config.yaml
n_layer: 9
n_kv_head: 1
vocab_size: 8192
activation: "swiglu"
norm_eps: 1e-05
positions: "rope"
rope_base: 10000.0
rope_fraction: 1.0
tie_embeddings: false
init: "uniform"
init_std_qkv: 0.0321
optimizer: "soap_variant"
beta2: 0.95
lr_head: 0.0116
warmup_steps: 200
Each number is 128 + 32 x the weight over the matrix's rms, rounded and kept within 0 to 255. Layers, rows and columns count from 0.

# layer 4 MLP down (transposed), 448x224, rms 0.108, rows 211-221, columns 0-223
[[196 150 145 186 144  84 137 145 113 110  98 164  68  81 142 125  91 214  94 125 115 180 161 171  83 161 180 154  92 141  77 124 123 135  90 154 143 130 145 117 165 207 100 185 125 170  97 123 107 116 103 122  95 163  86 157 116 128 162 161 144 109 137 156 144  88 186 124 114 126  92 147 104 125 165 140 104 174 167 112 114 146 106 116  95 104 156  79 165 169 128 132 102 136  93  77 140 104 156  81 193 154 110 171  77 112 118 135 105 160 126 149 147 133 113 131 135 148 148 126  96 149 104 128 156 129 122 132 107 121  49 114  64 111 141 112 107 174 123  71  73 163 133 127 118  52  86 102 177  98 126  99 172  91 181 108 161 150 132 170 123 139 115 150 104 126 104 153 109 136 183 120 164 102 128 141 163 112 127 173 139  80 147 126 134  92 134 118 131  97 131 114 168 119  79 142  68 120 112 146 157 198 149 111 102  77 156 128 167 141 110  48  53 129 156 111  93  88 148 166 145 144  92  82]
 [133 132 101 107 114 121  80 190 132 123 111 124 158  44 160 120 102 111 145 127  85 151 196 168 113 124  92  96 152 142 113 143 153 138 152 141 107 161  82 147 179 132 124 127  78 127 155 111 106 101 210  79 116  65 132 138 121 100 101 143 158 160  96 171 120  98 104 148 118 116  68  73  84 137  78 163 105 145 196  85  98 178 188  97 174  87 139 140 101 142 113 187 155 111 138 121 139 179 137 203 166 155  88 106  93 163 142 125 121 154 119 101  80  94 156 141 166 120 125 177 157 159 114  71 177 120 132 105 139 110 121 143  84  99  91 135 147 163  72 182 137 143 140 142  89 123 134 166 132 158 111 168 106 124 184 108 159 128 161 110 114 101 136 133 131 110  97 150 179 120  87 163   0 159 189  53 120 115  92  69  87 142 113  82 114  86 117 106 129 143 148 122  80 166 111  80 150 143 122 150 132  85 144  83 123 154 163 125 126 162 159 126  77 120 133 196 127 146 152 173  90 118 127 168]
 [106 121 121  97 101 157  78 140  92 117 121 136  82 173 175 124 179 158 166 145 114 147 149 120 102 188  66 119  94 118 145 101 125 118 114  87 150 106  83 168 122 174 120  97 173 157 144 131 137 135  91 188 122 104 131 136  89 118 165 141 147 168 164 138 107 101 112 144 114 124 117  97 129  74 113 107 140 123  96 120 130  87  41 172  75 119  67 168 144 152 125 157 130  90 145 157  81 133 100 181 128 176  88 166 123 103 113 131 182  66 193 109  98  94 123 171 189 133 142 106  87 137 137  95 163 116  91 163 162 103 110 132 106 140 109 160  70 124 165  86 149  81 100 135 123 164  82 123  75 135  98 165 112  89 123 118 139 138 117  99 118  69 119 111 150 156 154 133 204 117 136  66 108 168 187  77  71 106 122  96 168 134  91 164 138  54 138 210 112 105 113 136 129 147 102 171 112 161 174 101 136  74 121 110 115 126  93  83  92 174 166 180 144 169 116 108 114 179  94 134 121 122 110 118]
 [118 116 127 125 170 160 139 157  83 137  95 115 102 190 109 146 127  98 156 114 118 177  86  78 113 158  78 161  83 143 136 135 142 107 172 170 100 128 145  83 162 127  82 171 117 171 188  96  83 128  99  89 156 164 115 105 176 147 110  84 103 160  82 109 132 127 119  74 167 132 101  72 134 169  95 171 150 149 103 132  81 129 102 150 120 162 145  98 129 103 127 117 149 159  64 117 103 163  72 156  79  94 142 130  87  89 136 164 112  99 160 115 189 192 102 174 164  91 111 108 154 115 139 107  97 162 174 101  72 112 123 143 155 108 145  56 116  88  94 133 166 107 139 111 156 183 136 103 165 140  31 171 134 138  58 151 124 163  52 106  92 119 162 103  97 101 106 198 132 147 186 166 237 155  83 115 107 195 101 140 124  80 176 126 178 125 134 138 196 163 186  80  78 163 156 131 123 107 183 133 109 174  67  86  86 150  64 101 138  82 119  94 223 149 170 134 127 101 107 147 170 139 148 139]
 [135 160 137 130 115 161  58 111 168 114 228 120 131 172 160 133 146  96  83 146 108  51 121 130 118  87 162 135 145 118 100  99 104 132 115 107 120 160  71 129  84  83 100 123 131 133  60 166 147 154 149 115 147  48  45 108 132  85  72 185 120  94 132 119 169 112  90 137  96 130 114  89 120 124 120 115  68 108 121 183 143 133 173 127 165 104  80  98  91 105 161 130 129 122 190  96 181 129 136 142 169 144 112 111 168 142 234 180 108 133 123 107 120  86 118 127 112  58  62 187 114  96 123 122 120 162 178  82  95 108  72  62 157 117 146  64 127 117 110  63 131  98 159 152 120 139 106 131 114 133 182 118 171 143 161 153  84 157 136 153 117 129 130 180  97 135 154 139 179 162  90 177 151  86  78 122 106  99  95 194 113 157 149  91 132 136 111 110 165 105 114  76 184 180 111 160 137 121 133 129  93 130 127 111 162 138 119 156 116  75 140 120  76 163 155 160 168 120 105  96 134 162 165 110]
 [134 135 130 130 142 150 111  94 126 125 130 167 116 150 139  98 153  89 137 102 113  84 142 192 147 110 140  81 196  63 141 202  95 119 134 147  87 118 168 174 153  75 103  79 152 149 109 151 134 122 158  80 140  97 127  90 105  99  62 145 194 144 105 170 129  82 138 110 104 101 104 119  92 129 197  92 121 187 140 140 127 156 111 121 153 105 100 122  72 132 111 153 154 129  86  82  98 120 168 154 160 163  94 105 125 166 134  96  94 119 139 114 127 157 139 141 137 123 137  97 107 162 132 159 170  94 100 136 168 148 160 140 122 107 146 132 126  73 137 112 177 114  70 123 134  80 170 100 113 170  78  96 106  62 136  91 142  91 152 153 125 106 136 132 132 164 118 122 132 129 164  71  31 148 160 111 162 100  97 138 115 128  68 115 135  99  66 136  81 144 134 184 134  74 121 114 104 115 165  85 163  97 228 154 113  95 144 105 110 104 141 154 110 120 122 120 161 119 113 119 154 182 109  95]
 [159 181 168 140 147  86 170 138 102 167 152  98 138 168 136 102 129  85 128 168 127 135 153 110 130 115 170 118 176 137 122 160 176 115 110 108 114  90 117 123 107  68 147  80 152 109 145 164 172 151 110 148 209 169 173 153 139 110 102 148 107  74  67 104 110 119 115 158 131 140 124 122 105 142 114 108 111 145  77  89 165 199 138 150 139 141 155 160  72 161  82 115 152  51 123  77  74 115  93 104  76 165 166 208 117 130 116 101 155 104 124 130 100 131 154  98  64 140 116 170  73 141 164  86 160 137 133 139 146 140 190 155 102 141 158 103  94 141 101 174 133  66 123 204 105  94 127 127 101 111 139 103 111 109 118 113 176  86 149 103 131 140 137 111 104 138 121 166 165 152 123 119 208 112 128  69 107 142  97 127 141 117 125 224 119 169 104 139 158 115 162 139 132 140 126 126 158 124 161 179 184 120  89 157 160 142 117 142 116 109  71 205 110 111 126 134 187 101 143 117  59 150 113 114]
 [113 158 171  94 152  64 146 195 166 104 175  29  94 146  86 156  77 119 111 161 116  92  75 158  86 113 115 117 123 132 161 143 106 145 144  75 170 191 130  77 183 178 137 175 144 176 144 130 169 125 215 157 125 170 108  44 184 150 126 150  99 136 161 117  96 161 126  94 126 174 102 153 154 134 143 100  74 211 132  91 116 156 143 131  95 134 118  98  72 133  83 126 150 138 150 168  96 177 152 107 115 181 154 188 145 118 164 152 127 120  96  70 182 136 189 138 100 128 176 150  55 158 117 134 127 153  56 169 128  98  88 173  89 194 159 114 149 158 152 128 142  91  34 155 124 133 112 127 140 183 125 114 208  99 149  68 169 161 139 113  95 128 112 143 148 159 183  97 164 182 142  90 193 114 167 127 111 154 109 124 154 151 153 111 144 134  39  57 115 144 145 151 142 120 130  76 146 167 162  81 148 146  84 122 127  63 142 159 126 173  74 203 140 109 107 134 139 173 156 108 147 132  94 166]
 [114 113 153 120  89 154  69  88 118 115 161 139 131 115 127 193 102  65 153 119  94 106 108 100 167 142 129 144 118 107 109 110 101 135 120 198 107 154 101 133 136 122 143 122 105  96 131 149 102  95 161 141  93 106 118  89 224 150  98  93 124  96 160  88 135 166 135 161 149 131  77 120 165 131 168 125 152  67 166  55 126 173  98 129 226  72 115 173 130 116 124 142  75 102 129  86  53 119  88  81 113 127  88 144 154 157 100  80 117 105  73 150  58  72 158 118 169 125 154 130 110 153 145 195  98 132 154 148 113 148 143 119  97 157 188 151 132 136 129 158 127 151  60  99 113  59 126 127  75 138 126 169 176 124  65 119 115 154 124 119 102 120 148 112 102 148 167 109  70 104 128 141 108 112 106  94 134 109 141 139 107 151 133 151 154  85 161 151 132 122 174 128 133 111  90 110  16 157 178  67 167 159 103  83  73 141 110 144 120 118 168  95 121 139 106  88 163 121  75 135 130 103 133 116]
 [131 122 110 148 170 144 139 113 115 119 134 132 130 164 208  94 137  92 170  89 195 124 150 129 157 121  98 149  88 159  31 139 103 144 132 135 104 160 114 112 117  83  73 132 122 156  95 189  93 120 151 128 126 128 117 159 132 170 126 127 176 147 134  64 121  52 183 140 132  94 166 180 154  68 157 143  98 143 159 163 131  93  94 155 116 114 126 159  71 116 147 174 172 144 100 161 102 171 126 144 167 130  80 102 174  99 157 117 146 151  88  78 147 100  77 145  98 167 152 138 165 115  90 177  92 183 121 159 136 161 145 134 148  89 141 128 138 132 112  91 116 101  70 138 186  85  82  83  68 158 116 191 133 128 103  84 108 128 125  89 136 140  91 146 123 118 146 116 112 121 144 142 101 148 146 149 117  80 123 112  81 199 115 159 196 202 113 101 179 100 127 143 146 161 117 197 168 101  94 118 134 148 124 125 180 142 123  97 123 155  90 129  70 131 135  92 179  95 145  57 164 169 183  97]
 [107 115  91 104 129 158  86 148 118  88  41 146 213  59 174 143  60 182 112 165 171  98 155 190 183 115  91 161 139  75 116 175 127 123 152 143 176 144 186  83  86 110 130 158 100 130  99 174 131 110  79 142 132 166 170 106  77 117 121  93 138 127 116 173 133 146 193 150  96  94 120 131 164 167 132  86 137 108 101 124  83 157 127 157  98 142 149 142  96 147 127 149  84 133 110 173 116 100 135 188 169 121 164 109 153 125 121  49 149 141 146 133  81  64 135  84 144 198  92 141 133 115 107 146 140 140 187 140 155 178 116  46  86 180 137 100 165  89 171 134  55 147  96 174 104 111 151 110 152 126 153 107  70 141 112 140 100 127 116 129 148 128 107 163 148 160 169 157 103  61 132 117 171 102 110 165 135 166 121  67 183 107  75 140 106 110 115 140 130 188 148 158 196 122 105 137 108 133 146 133 141 164  71 200 156 118 112  89  94 170  64 129 139 137 122 196 134  87  88 181 132 147 126 160]]
# layer 4 MLP gate, 448x224, rms 0.116, rows 212-221, columns 0-223
[[120 110 144  28 228  94  64 138 187 131  86 149 142 160 121  80  87 131  62 170 107 111 106 140  94 125 120  72 118 106 182 201  99 173  88 113 172  99  97  81 162 115  90 164 124 138 130 149 142 148 147  93 168  69  50 164  89 106 158  91 143 153  90 110 104 146 141 149  70  91  87 133 105  90 130 134 128 133 128 122 148 158 133 121 147 112  95 174 146 154 142 168 187 156 145 126 152 131 131 119  68 179 110 143 124 106  89 135 113 140 100 131 133  99 106 139 143  75 190 177 177 144  82  93  97 149 103 154 159 133 136  86 163 109 156 170 151 152 148 155 145 195 122 123 143 144 178 167 159 140 147  91 123 127 153 111 109 109 119  61 107 123 146  56  76 170 119 162 151 101 139 131  62 111 131  52  72 129 120 134 134 199 124 144 135 156 176  87 138 148 103 181 138 112 124  85 140 151 181 113 139 145 149 146 113 167 125 163 187 129  96 123 120 143  93 210  78 155  50 146 119 159 144 100]
 [145 113 103 130 158 128 128 109 126 156 132 113 139 101 101 141 143 153 114 140 120 137 181 156  80  99 153  79 132 130  78 104 163  88 144 145 126 104 100 146 163 138 123  82 158  98 171 119 165  85 139 129 149  78 113 111 183 140 101 138 147 140  81 145 103 124  86  99  97 139  90 140 136  68 110  93 101 135 128 137  69 158 170  90  84 139 128 137 117 131 155 177 183 153  99 133 193 101  87  77 194 125 100  95 123 110 135 212 139 160 140 167 154 114 130 115 182 182 133  95 100 123 144 105 160 129 126 131 120 118 107 139 145 138 137  95 116 108 187  94 100  89 150 157 105  69 148 133 149 127 154 119 149 119  93 137 150 106 100 193 131 187  99  42 139 144 172 140  84 143 154 175  99 129 123  86 101 122 128 167 135 133 143 109 159  97 125 150 138 124 117 119 160 120 115 133  93 137 147 105 113 118 128 145  84 138 145 161 147  76  93 141 165 165 103  96 100 152 127 133  97 130 134 102]
 [146  37  54 169 138 122 130 111 110 102 149 122  87 113 111 105 108 113 133  99 171 166 170 160  83  87 100  89 103 120 129  67 118 111 152  71 128  59 153 113 186 108  90 142  65  89  93 152 114  94  77 154  57 134 112 145 167 154 190 140 202 144  86 139 155 115 141  87 152 109 101  91 157  99 111 170 112 116 140 158 111 156 119  81 205 117  59 116 107 129 155 150  80 160  99 120 118 102 144  88 137 154 142 115 189 129 108  89 187 135 125  83 138 160  67 140 169  86 112 121 139  98  77 107 147 164 109 118  71 151 123 149  94 190  89  91 152 137 180 136 148 115 108  73 115 132  58  99  85 200  30 129  89 132 197  56 192 137 145 134 131  98 160 141 130 125  88  98 100 127 120  55 157 130 182 140 148  71 138 152 150 133 111 105 156 101 159 130  78  83 101  84  53 123 220 129 151 108 152 117  96  97 120 144 187  81 128  55 176 107 139 123 138 135 122 129 162 166 115 171 107 144 125  99]
 [113 112 117  79 162 146 134 155 133 109 136 134 145 133  78 136 103 127 157 146 104 133 162 162 134 119  59 130  95 128 157 139 127 227 141 126 125 152 161 120 128 123 155 135 130  93 153 147  85  61  78 162  96  99 105  76 154  93 153 147 138 116  71  99  77 156 110 114 122 126 135 139 177 121 164 149 152  87 123 171 143 137 154  99 162  70 140  69  65 114 115 187 176 115  83  65 108  91 134 152  97 143 152 137 140  71  50  93 200 107 135  98 111  90  97 130 157 135 150  81 129 112 196 167 158 181 128 150 178 122 176 183 186 107 108 147 151 130 114 136 109 106 112  99 164 124 143 124 175 125 133 117 188 151 145 164 180 105 115 155 126 174 129 118 125 159 114  94 100 124 106  96 135 160 129 162 118 193 177  86 148 174 152 125 109 139 128 157 111 128 130 151 151 177 121 145 124 122  91 157 126  68 136 143  83  83 122  98 171 127 159 167 122  99 139  76 180 143 135 141  93 101 131 114]
 [121 140 101 180  52 130 106 126 160 188 170 100 154 164 134  92 163 131 176 100 136 122 124  93 117 104  94 109 156 108 124 108 110 163 105 124 205 153 169  29 119 121 148 125 132 129 122 162 137  97  63 156  53  89 103 159 108 131 138 153 119  80 123 148 136 114  92 109 123 103 162 148 118 134 110 182  98 150  69 130 105  92 111 130 131 109 142 122 144 133 133  94 122 116  97 134 110  96 160 119 105 157 147 177 150 161 111 136 157 105 153 114 120 121 178 144 128 144 151 139 127 164 105 177 137 179 131 155 160 105  86  91 103 192  96  86 140 133  86  91  96 135 120 145 157 157  99 140 125 116  82 209  97 174 152 104  92 105 130 120 125  99 112 135 111 101 212 121 174 132 130 132  96 180  99 151 174 169 122 165  95 162 100 138  84 138 175  80 131 126 145 153 111  96 108 148 136 122 121  89 166 106 122 151 117  90 167  92  92 145  69 130 188 160 103  20 128 120 154 130 164  81 109 110]
 [168 163 142 167 152  35 162 112 145 180 157 109 127 132 131  72 136  92 125 123 123  95  86 121 150 115  89 112 154 120 134 137  75  93 112 186  89 148 123 170 183  71 125 131  91 162 140 233 133 133 144 107 124 108 137 151 110 179 126  86 130 153 139  95 156 148  87  55 159 130 127 129  99 133 142 140 183 154 114 141 109 159 141 134 140 130 185 134 131 118 130 104  99 157 183 126  61 108 105  82 130 227 147 221 147 143 135 137 141 110 171 121 140  96 156  97 116 145 136 163 111 138 138  65 132 153  95 153 149  73 120 176 101 108 144 112  98 112 128 134 147 113 149 180  94 124 112 124 101 103 140 123  87 115 108 132 160  91 129 171 129 127 199 124 158 129 202 188  98 184 124 132 127 149  99 121 151 161  78 114 140 129 126 162 193 140 135 130 135  97 171 121 107 145 125  90 128 116 155  96  57 174 117 177 171  75 199 139 147  97 112 137 117 128 170 149 143 123 199  93  99 158 130 102]
 [148  96 110 145 102 160 148 172 140 143 105 115 133 141  80  84  39 150 105 108  90 191 148 123 161  97  73 117 174  61 147 130 204  63 185 186 135  41 161 156 202  95 159 175  81 152 194 137 112 143  96 148 130 135 138 161 119 103  66  62 128  99 204 142 140 208 128  93  90  79 107 115 141  97 129 170 181  55  67 158  72  72 147 141  80 148  75 132 160 133 121 165 125 125 155 141 153  66 129 152 149 133 204  85 190  73 197 172 139 152 139 147 103 105 134 152 129 166 154 113 141  83 163 132 140 146 101 121 124 158 118 118 131  98 141  44  81 138 150 126 136  71 141 147 147 142 129 162 135  84 145  72 110  83 136  90  92 148 127 147 195 110 149  86 142 129  82 122  85 126 162 111 111  84 214 144 132 164 146 174  70  43  81  83 110 132 178 138  82 159  85 138 132 143 137 148 196  74 148 118 108 154  53  91 132 188  75 111  81 103 175 134  99 118 106 115 162 153 127  84  85  61 170 106]
 [123 195 103 129 148 170 178 121 151 110 137 105  92 128  89 153 181 150 180 101 125 101 126  76 161 149 122 126 100 156 124  96 160 110 123 125 172 118 200 188 164 160 145 159 131 134 119  78  74 133 156 119 137 145 145 121 148 115 123  95  67  97 144 166 117  98 147  97  63 141  95 105 138 132 136 122  88 112 145  91 134  83 136 101 101 133 165 186 106 143 127  94  86 176 142 114 106 113 148 122 112 105 102 124 102 154 147 162 131 145 134 105 151 110 150  83  99 112  76  91 185 155  97 145 133 112 209 188 109 142 148 131 101  83  47  92 105 150 135 156  81  54 111 104 131 148 126 129  97 114 134  76 104 126 120 134 163 167 115  78 132 130 183 157  94  95 110 119 112  73 152 121 125 110 116 123 115 119 122  86  95 145 104 108 112 162 109 158 102 110  46 168 148  88 127 152 147  57 135 152  91 121 151 101 115 145 104  90  87 113  92 159 152 156 124 132  99 137 204  73 121 157 147 129]
 [111 144 197 136 102 110 140 204 107 136 165 175 103 120 113  86  81 117 115 127 146 165  95 113 126 125 182 153 136 161  80 148 133 159 133 117 141  95  99 122 108 112 155  99 132 131 141 178  96 147 120 169 173 116  86 131 143 138  97 129 140 162 152  74 108 189 151 151 182 137 132 152 134 153 119 143 116 184 155 151  87 122 137 168 115 133 176 147 170 167 143 143 185 115 143  92 142  67 119 103 161 119  89 106 122 189 151  98 117 151  84  82 143  93 152 157 136 113  73 167 117 152 169  45 121 170  61  89 170 133 100 102 134 140 101 147 143  81 101 110 124 106 119 107  54 166  97 161 154 160 163 196 167 134 107 157  88  84 118 103 176 139 129 136 139 114 178 174  90 100  63 189 111 178 138 130  73  87 172 130 116 133 167 123  61 139  58 128 189 117 128 104 128 150 118  97 153 199 142 123 146 124 134 125 110 115 118  72 121  99 169 110 107 179 111 125 150 104 129  93  69 120 159 126]
 [146 107 133  93 158 142 122 117  98 101 137  97 110 134  43 133 163 116 121 139  89 139 118  84 135  89  99 170 133 188 100  65 120 101 127 188 108 195 100 151 133 181 144 114 135 118 102 115  73 112 126 162 167  70  99  98 110 120 123 128 196 116 160 175 147 107  69 108 128  94 136 112 164  96  74  83 131  92 170 126 130 166 172 192 102 162 137 124  97 132  96  39 188  99 162 116  84 174 193  59 129 112 149 112 107 120  77 156 152  96 173 106 155 138  82 172 102  61 104 130  85 184 143 194 114  79 118  80 122 136  98 143 155  86 165 125 116 237 105 139 157 128 108 120 160  81 143 158  82  81 195 126 170 129 124 123 182  93  96  90 145 189 161 103 109  58 125  88 123 162  94 147  46 169 106 145  64 132 120 114 102 129  99 103 157 117 144  99  85 100 127 115 182 121 127 113  89 138 131 127 131 131  88 129 179 146 139 133 137  56 101 164 135 202 141  85 106 129 149  74 129  90 123 112]]
# layer 4 MLP up, 448x224, rms 0.114, rows 212-221, columns 0-223
[[ 27 124  51  61 112 105 103 134 154  93 114  83 165 179  75 122 151 176 103 133 157 105 146 170 137 122 101 147  81 136 137 158 158 229 167 136 135 120 151 111 133 125 164  86  60 162  16 148 145 136 109 137 146 152 114 122 153 152  92 142 140 160 124 185  93  95 155  87 145  86 125 191 112 166 189  90 101 140  98 164  72 194 131 111 120 191 155 147 104 167 147 128 118 145 148 185 129 123 114 111 136 135 162 143 130 190 156 116 131 126 186 132 166 116 131 147 161 139 179  85 125  93  92 120 126 132  90 147  94 153 137 135 100 150 125 140 217 103  85 164 103 106 139 191  96 129  99 115 134 183  89 165 101  62 161 159  57 100  94 229 130 122 132 128 165  80  98  72 115 131 113 147 155 138 123 128  67 149 129 176 180 119 156 132 125 167 141 199  85 121 145  73  85 135 109  99 147  68 113 112 131 199 115 101 175 101  97 120 185 106 137 155 165  97  53 141  73 145 202 167 144 119 135 198]
 [101 129 169 195 125 107 162 126 113 137 166 190 140 130 114 100  92 130 109  98 182 130  91 109 152 147  66 165 108  92 155 172  74 136 141 142 143 169 162 121 132 157 106 169 106 145 108  93 140 115 106  87 135 145 109 145 118 124 147 115 117 137 161 129 132 126 188 134 217 132 173 119 104 181 157 159 169 144 166 101 127 109 121 152 179 107 178 115 167 105  97 111 146  78 197 117 133 148 131 173 124 139 133 125 157 139 137  41 126  79  93  86 117 136 130 139 106 138 133  96 132 115 100 115 102 116 124  89 129 155 145 129 125 106 139 162 127 133  75 166 200 187 149 134 130 147 135 118 137 120 135 165 140 127 126  99  67 137 154 121 140 105 130 171 147  75 112 144 120 126  72  96 151 139 141 129 134 137 153 113 128 105 113 133  64 171 128  71 102 145 192 161  71 155 150 135 100  93 111 152 171 122 227 148 138 123 137 101 132 158 159 149  97 174 180 190 101 138 128 111 103 109 126  78]
 [124 162 116 106 159 170 117 161 134 116 169 131 157 174 153 115 137 179 124 120 136 150  89 155 134 111  97  99 152  87 149  90 149 107 123 172 113 116 208 115 152 129 137 138 173 140 156 174 151 140 101 167 137 164 133 123 172 110 161 126  98 172 151 165 102 129 151 110 186 151 194 125 132 150 140 145 103 148 126 135 149 146 104 160 105  89 133 161  77 127  47 164  86 130 114 127  26 156 127 143  78 125 186 140 142 180 115 111 122 119 185 162 171 137  51 199 158 120 112  95  68 110 149 135 112 104 152 140  87 126  79  91  54 107 118 108 161 110  67  80 198 146 151 121 129 150  91 145 141 144  85 152 147 107  71 115 168 152 172  90 127  89 140 154 193 118 119 174 137 109 126 162 126  71 124 132 123 236 107 198 141 126 102 108 122 167 149 173 151 168 147 117 115 169 214  96 161 138 111 133  80 121 106 124 123 134 102 186 161 123 145 132 160 132 185 171 113 150 135 133 150  86 115 171]
 [ 84 140 188 138 145 119 146  97 161 132 101 105  96  76 183 150 135 113 104 139 138 110 115 217 123 183  94 120 130 113  78 121 100 156 112 163 175 136 141 119  94 117 131 128 113 103 146 101 101 148 155 120 135 179 107 156  66 110  80 153 100 127 213 126 137  96 135 165 137 164 127  95 134  95 103 109 103 145 205 149 112 102 128 159 147 112 132 101 149 140 107  90 100  87 202 106 135 144 105 116 141 124 163 102  88 173 126 163 121 127 188 119 150  93 133 102 124 200 117 167  71 106 108 111 182 132 128  81  90 116  92  77 144 112 100 115  92 143 110  89 131 104 196 129  98 135 128 127 129 136 142 101 123 143 192 196  61 115 148 126 162 111  95 142 145 124 100 139 184  96  63  99 100 108 119 121 151 115 138  36 178 115 102  94 100 117 154 124 188 150 181 114 111 110 115  95 154 103  68 160  72 192  75 111 148 124 169 129 102 128  97 130  98 118  78 171 129 114 168  55  94 142 190 102]
 [159 110  80  80 171 157  76 109 112 129  58 188  92 130 111  94 112 114 128  69 120 151 173 196 153 112 137 147 145 125 195 136 161 129 183 155  87 120 136 165 124 176  93 130 113  44 112 138 144 153 123 111 140 158 134  76 102 132 135  54 186 211 120 110  94 165 125 156 127 130 151 162 174 114 168 111 126 108 148  90 191 171 141 127  99 143 130 116 101 101 134 148  96 163 113 145 144 124 120 113 212 115  81  80 141 115  93 130 147 115 106 148 125 190 135 123 123 116 105 173 110 108 129  63 125 112 160 139 142 132 170 191 157  94 109 156 147 119 160 116 167 174 138 109 102 136 130 125 150 175 190 104 140 137 113 108 131 146 111 125 135 128 135 114 134 184 108 112  92 121 133 133 142 109 131 120 105 128 111  90 132 106 166 119 113  93  97 180 153 107  97 136 152  86 114 193 151 112  98 161 155 124 186 109 128  78  58 111 143 148 153 100 142 116 117 172 138 147 103 109 146 206 133 104]
 [146 161  78 121 192  86 145 106 142 115 125 124 153 137  95 134  88 125 131  75 124 110  80 164 165 107 146 134 135  38  63 160 143 151 161 154 125 161 126 143 146 157  85 110 124 151 163 213 108  92 106 121 147 140 160 174 162 186 152  56 157 137 109 149 159 171  96 127 124 139 168 110 154 171 176 118  86 151 135 164 125 104 131 108 102  85 133 107 149 146 153  89  98 115 103  93 111  64 120 148 176 148 101 124 134  79 131  81 141 160 156 133  99 148 132  88 156 140  97 123  82 102 144 100  83 114  85  84 166  92 181 165  80 152 110 145 205 148 134 146 121 152  81 114 127 159  98 139 152 150 137 152 152 121 122 147 144 103 149 180 133 173 109 126 182 120 137 154 126 131  78  91  64 107  65 152 146 147 103 102 136 106 125 139 158 149 132 140 112 116  64  60 118 140 147 101 118 159 151  97 129 130  98 106 138  75 160 127  88  99 109 103  79 146 110 107 139 112 111 150 187 107 108 126]
 [166 115  58  68 138  96 133 111 181 152 149 165 124 128 109 114 188  83  83 120 153 137 132 115 147 255 128 180 117 103 160 123 109 127  34 107 127 112  80 116 164  92  95  87  96 130  40 136 183 152 182  85 196 183 161 130 110 117 113 174 145 127  82  80  71 102  89 158 136 188 176  69 155 110 110 110  80 165 133 111 145 110 130  71 134 123 200  86 141 111  61 129  54  88  80  82 119 161 124 150 137  79  95  90 190  86 106 118 162 120 128 183 156 152 159 158  86 112 138 154 161 154 100 150 120 155 148 198 133 141 123 115 115 128 130 153  82 100 126  99 138 203 110  72 128  60  67 141 148 121 122 168 131 134 149  57 166 108 134 151 102 124 129 125 190 137 173 129 130 167  74 137 135 106  65  99  39  67 137 138  81 136  71 151 109 166  99 132  73 152 138 162 151 156 158 119  93 138  78 117  77  73 153 139  81 155 123  66 102 151 110 173 108  71 198 180 143 114 143 104 117 169 169 149]
 [163  70  95 165 136 118 123 139 144 151 187  92 127 179  90  54 194 185  35 137 118  96 154 166  97  91 160 165 145 138  65 166 104 131 119 119 102 143 160  88 152 102 119 131 135 114 135 169 150 127 102  90 148  72 193 142  86 117 113 121 100 207 150 141 225  98 127 136 165 121 191 169 134  85  98  90  98 143 124 107 116 146 127 131 123 123 115  93  95  74 110 117 149 130 140 164 125 220 117 157 155 141  86 123  98 168 119 168 105 161 106 154  92 159 152 127 117 121 147 168 164 161 174 137  85 163 142  73 133  96 143 159  87 120 152 139 142 110  82 115 140 115 117 131 133 121 127 135 123  98  95 146 125 104 109  96  86  91 167 142 131 116  38 111 123  94 105 127 163 147  52 113 169 183 126 164 167 151 137 168 142 140 108 124 131 114  65 164 137 116 162  99  95 140 169 120 117 154  88 171 115 134 137 124 187 128 128 137 154  94 121  62 103 102 180 159 111 131 106 151 139 120 120 145]
 [134 138 101 117 111 107 115 130 151 158 193 145 151 124 120 142 180  82 122  88 144 109 133 180 150 140 144 120 120 146 131  95 137  86  89 166 109 194 106 167  72 169 184 154 140 112 141 131 154 144 115 122  86  89 110 140 110 141 121 110 113  97 117 116 142 164  97  76 118 152 130 139 134  79 100 114 131 174 113 139 152  80 126 124 145 116 141 134  83 139 178 157 102 188 151  58  94 151 114  70 142 148 189  99 112 108 132 106  98  86  90  70 137 114 150  74  60 165 110 131 157  95 155 132 104  96 109 126 113 105 164 137 157 122  94 157 152  84  93 136 122 116 115 194  99  79 127  60 120 141 101 142 115 124 186  68 100 185 151 151 145 148 155 120 112 112 157 143 136 130 186 122 184 115 102 113  85 170 191 129  92 175 101 150  97 123 145 119 122 109 115 140 161 112 113 160 116 136 137 165 168  89 130 130 100  78 104  96  99 103 181 133 112 156 113 141 129 115 130  98 140 163  51 130]
 [208  91 137 157 138 129  89 172 104  71 103 107 126 169 132 115 188 105 128  84  84 116 151 103 158  95 142 140 142 107 170 103 132 141 140 154  72 119 139 165 188 147 136 117 115 120 100 106  80 118 166 130 154  87 109  96 158  89 112 162 135 111 174 145 146 157  99 133 121 106 130 121 132 101  70 138 187 131 174 187 167 186 143 128 105 152 130 103  65 102 144 142 187  79  63 156  98 155 150 122 132  82 184 124 120 134 101 115 148 147  87 122  77 105  93 161  82 139  79  48  88 113 163 173 147  82  88 139 174 141 128 163 104  92 186 142 164 210  78  68 148 121 134 123  96 103 158 127 130 159 114 127 127 102 120  98 113 191 105 111  97 186 169  93  86  82 132  89 133 123 135 129  97 150  90 158  95 117 153 180 137  98 141 132 150  78 127 123 159 124 132 107 164 123  96  72 112 140 116 117 136 159  98  96 129 145 170 181 129 102  90 112 141 126 157  91 133 165 158 147 184  92 115 168]]